python train.py --vocab_size=8192 --norm_place="pre" --positions="rope" --rope_fraction=0.25 --parallel_block=false --init_std_down=0.00635 --learning_rate=0.00838 --schedule="cos" --max_seq_len=256 --train_tokens=143900000
Each number is 128 + 24 x the weight over its row's rms, rounded and kept within 0 to 255. Layers, rows and columns count from 0. Numbers have three digits each. The size before them is the row's rms in percent of the matrix's.

# down: layer 4 MLP down (transposed), 512x128, rms 0.0868, rows 413-423, columns 0-127
# up: layer 4 MLP up, 512x128, rms 0.168, rows 414-423, columns 0-127
down413 104:146140143153108083105116150071097094115136084164111100164085149139132130127146146130138178151091085122155102133122110109128128149148137133140109135113146090157106111115159172165174126141111138145166147138147110147127111103128118139150122129110152146151129136113077115108137103149163103124083147141167099136138134083119093127164153088108139128153133109127060131133129105161147122142109
up414 101:106121157173098171101155135155106112165160111117116112106097110116126116156179153118119058136092115101120164131109113121102108121127098135138119130151134166127101164142136114166131130128114148136160127134110153147140096179132084151091097141126123108154085112119096147142096119121106122106164133123170101118151152177145159152101087150104126161100163139132172127131137115132126108137111
down414 111:132103146157138149145152181135101146161130127111109100155167129154136159176137103109090159132163112115129109140146125116111125137111106105128102131139134105116140139138173146084136113129108096145118109107097130177162072124149174109106085089105110150115132083102116129169126138107167142155130090116103132126131111139108120116100116112074114114159145136144107107196139117161129148154131
up415 097:138148126099108157121113109120151154121143125129122141143093099085144153085135159106120101113076123116108128074159087143157134149132094122103093142146137118172135124145134147155132125126096172113138166077151134139134113121132159160130127146112163108082124117152132107129128165161125147116148113142125170120160119157136137182090095136129193153130123103077121144118110141115086113091140
down415 095:106172135117151120112110160127103077125166181140102141131159170106116132128132159132115143139130095132111147113088159113117100168170113140149128116118129094194139109100114134076132130151130091142096163127137127161154134200102111107083122107137152120149118126104102168133111134117150118116112150130133099105132123146096113108130114133127129135172098172132101150153125129089112109139170
up416 096:149115136106163080141135119139139111113155150097096141127135134109143101136145155137116132159111131146123143118104109149115115139162089143146121151068119112134148105131139158143137123115149128148161116107152139136074106095136100082063149151161081157153150121123125130135126106142132154085145111155124143151170114178141167095110146158147145112112086121058120116099078140133134115129100
down416 094:146157133121141154138120139134114060159148103162072105076130081154147160113141100130150140131097118123097106101126158144086127086086116178130171114172147132147146151120131101110120124124122129133127097106110137127120149106127122128156105134134140104147150155133129124144095163124124123125148058097117103117143136123139160104168151147172119158125121106138127140160127086167102150088129
up417 113:114118138129138157151126149131103173098144128147126121127138167113124134112110097136144147109124118103195152148148067145133099132076129118118162100137047169133185116164147141144108134129100115099116074154148132098151114123151137148112133084096136141155116091140139160125157109127111089101144114122110127112130130163121115157145093188138129160117137123145135097116133104143132136138116
down417 118:145130091143145097129112116100086131138177157131137159152170144152091138112086166108135112190124151141157138115119090141106127101149094151147115090159094143154140128087122152162188165161119111156101115124092084138120127105131118125092145106125097106129136137148142136140137143116153132138114094123157164128087097148092133140124130131130096121117121138111152117162111163148083134086127
up418 094:116159151114137164111102152121035160150119141135098172149142163123099178146117113092099133146107129092122115127114102118128170115103138142149099097110131104111130119149139107136127113131071085091130143134136134138096175130169088165166127162138136135130135124137114162107115133125148151127138157116134130118183140109144119149110100150111145124118131128129100085130120181117110153139092
down418 088:149094122102173126111126103158164175123164111119149100152124098123148096108162120133150135121139139159078120152142138117133132147112132120142110134108102189141105127150139132088164155104115135171112102176128165126185143119121125095086141102124079127120103143108131129118120114114112112124127117154120144125058113148125140107123127111171114114193101124104118155127174106150139121094154
up419 103:137123095100132131093116095132179142125120106095097099072159065104167144115153131149145102138139140129113150108143142134108158128121171123103136156137144117153160147175120129164118099097116105120150094093143137130095151136107117153145127188110179147129093117128123127111133115143111109113067156118108127134190157127118121157133103123125168147145145147114094130107108105156149110142118
down419 099:161140148154109118102112103129142125131089109127118148093131139092139116119131122125138165175114135078147112114145099116079125150125067171175140131144104138177115074137117149116167118123151120105146103097164133143181133143114131142126145120105132143127111144123120125114133090153138096141111102079134158118116127105150078131108098135169147122187120150149169153129139114086152134152101
up420 093:152145157142159159132120107134122128125166166117125094128098128118138115144120103124087128115139130123122153122094136107141115170153143143168116097159126116139131118101154151109109120140122088099136125137116120112137169119160141130153133133120088184130106154096128107121133169162116118142131146110173132128140120099132156082032127117120112138127088122141132168052152145145161156110083
down420 096:109101166174099080157133144125109111129137120105094098135154144103124101185085115136081142113105116083132141167145148149156127127106159114158135158114118151135143087138126117149105105151140114111099115137133084096108118123132161147141139107169148141115169118163144126128118139168065134112104146164143185095114093157134130137124080111120090135114145138133137093117138145135123124159142
up421 107:124181127105159115134119161119137125139090139096118132135125122125165161116151069166146163120089134122150148145148136118082100107095151091106132138099107157106100128140125162154128139098089156139140119181150120109138132137109159160150103142132112107146134129094144098121132072093128158145161132149129120131081162100130081141089131121146120158082131176127129155114098148132157135107113
down421 103:101094113126099122120131110103095154119157123131134112140191134135124132096128119170165186143162117098172103123126155120162127104125161129103105114064079088154184097120155126140095137143118110127132174137117111178155109150153117147116126089132112124135154148133091115123143135157140133116135118143144126161160196098150099126111119129134089119125116097131129158092122140133117121135123
up422 104:104106151141124112091159159113144136121126115107157150129085121140136104177109166131128155138127086111125117119171121144127110138094118109125091096137114089128146126123165164113142126122111122130147097138139164105119158137134123146118123146112111150144155113100125054101111119117176149133149163094147139104086148140161142176145139068107172163100152125128159170090133096135108143113099
down422 100:165153156133122121149100127156144138114102148130124126153102108144086107117133154112153151114128168134161124133177151124138131114106141145124181108141116130115137122117116081145104142139138147109132091103109070117108090093188117148113109117137172140109145103130140075110120136106155109107163115162093115145103155102124134141149114117123141059113112158132138126157116144132177086090175
up423 094:114134098088163118135102148109131112124115094152134113115149082114129144148131139138156119134112115147099111120167142142187120109151116143114128128099129130162104120119083171162092087131087122127102149129145133138143128169094074128110161125098169105132169103099208171128130150112154171132126165101113145137147117179111123135119117128124122113067126134135122140123095127144098143129139
down423 096:132116182114095159116173101075174121108114113136138113142111151136136149128169144117126134122172167122140115156156167164104109112065128111150106094127106128135113113095186125139100137096115106121139134101128127126147142134153154117141154171115094111147143154076098105175126110105118089122141129143147138114085137133135131120132119107113158154153151112099099100133157146102151080139145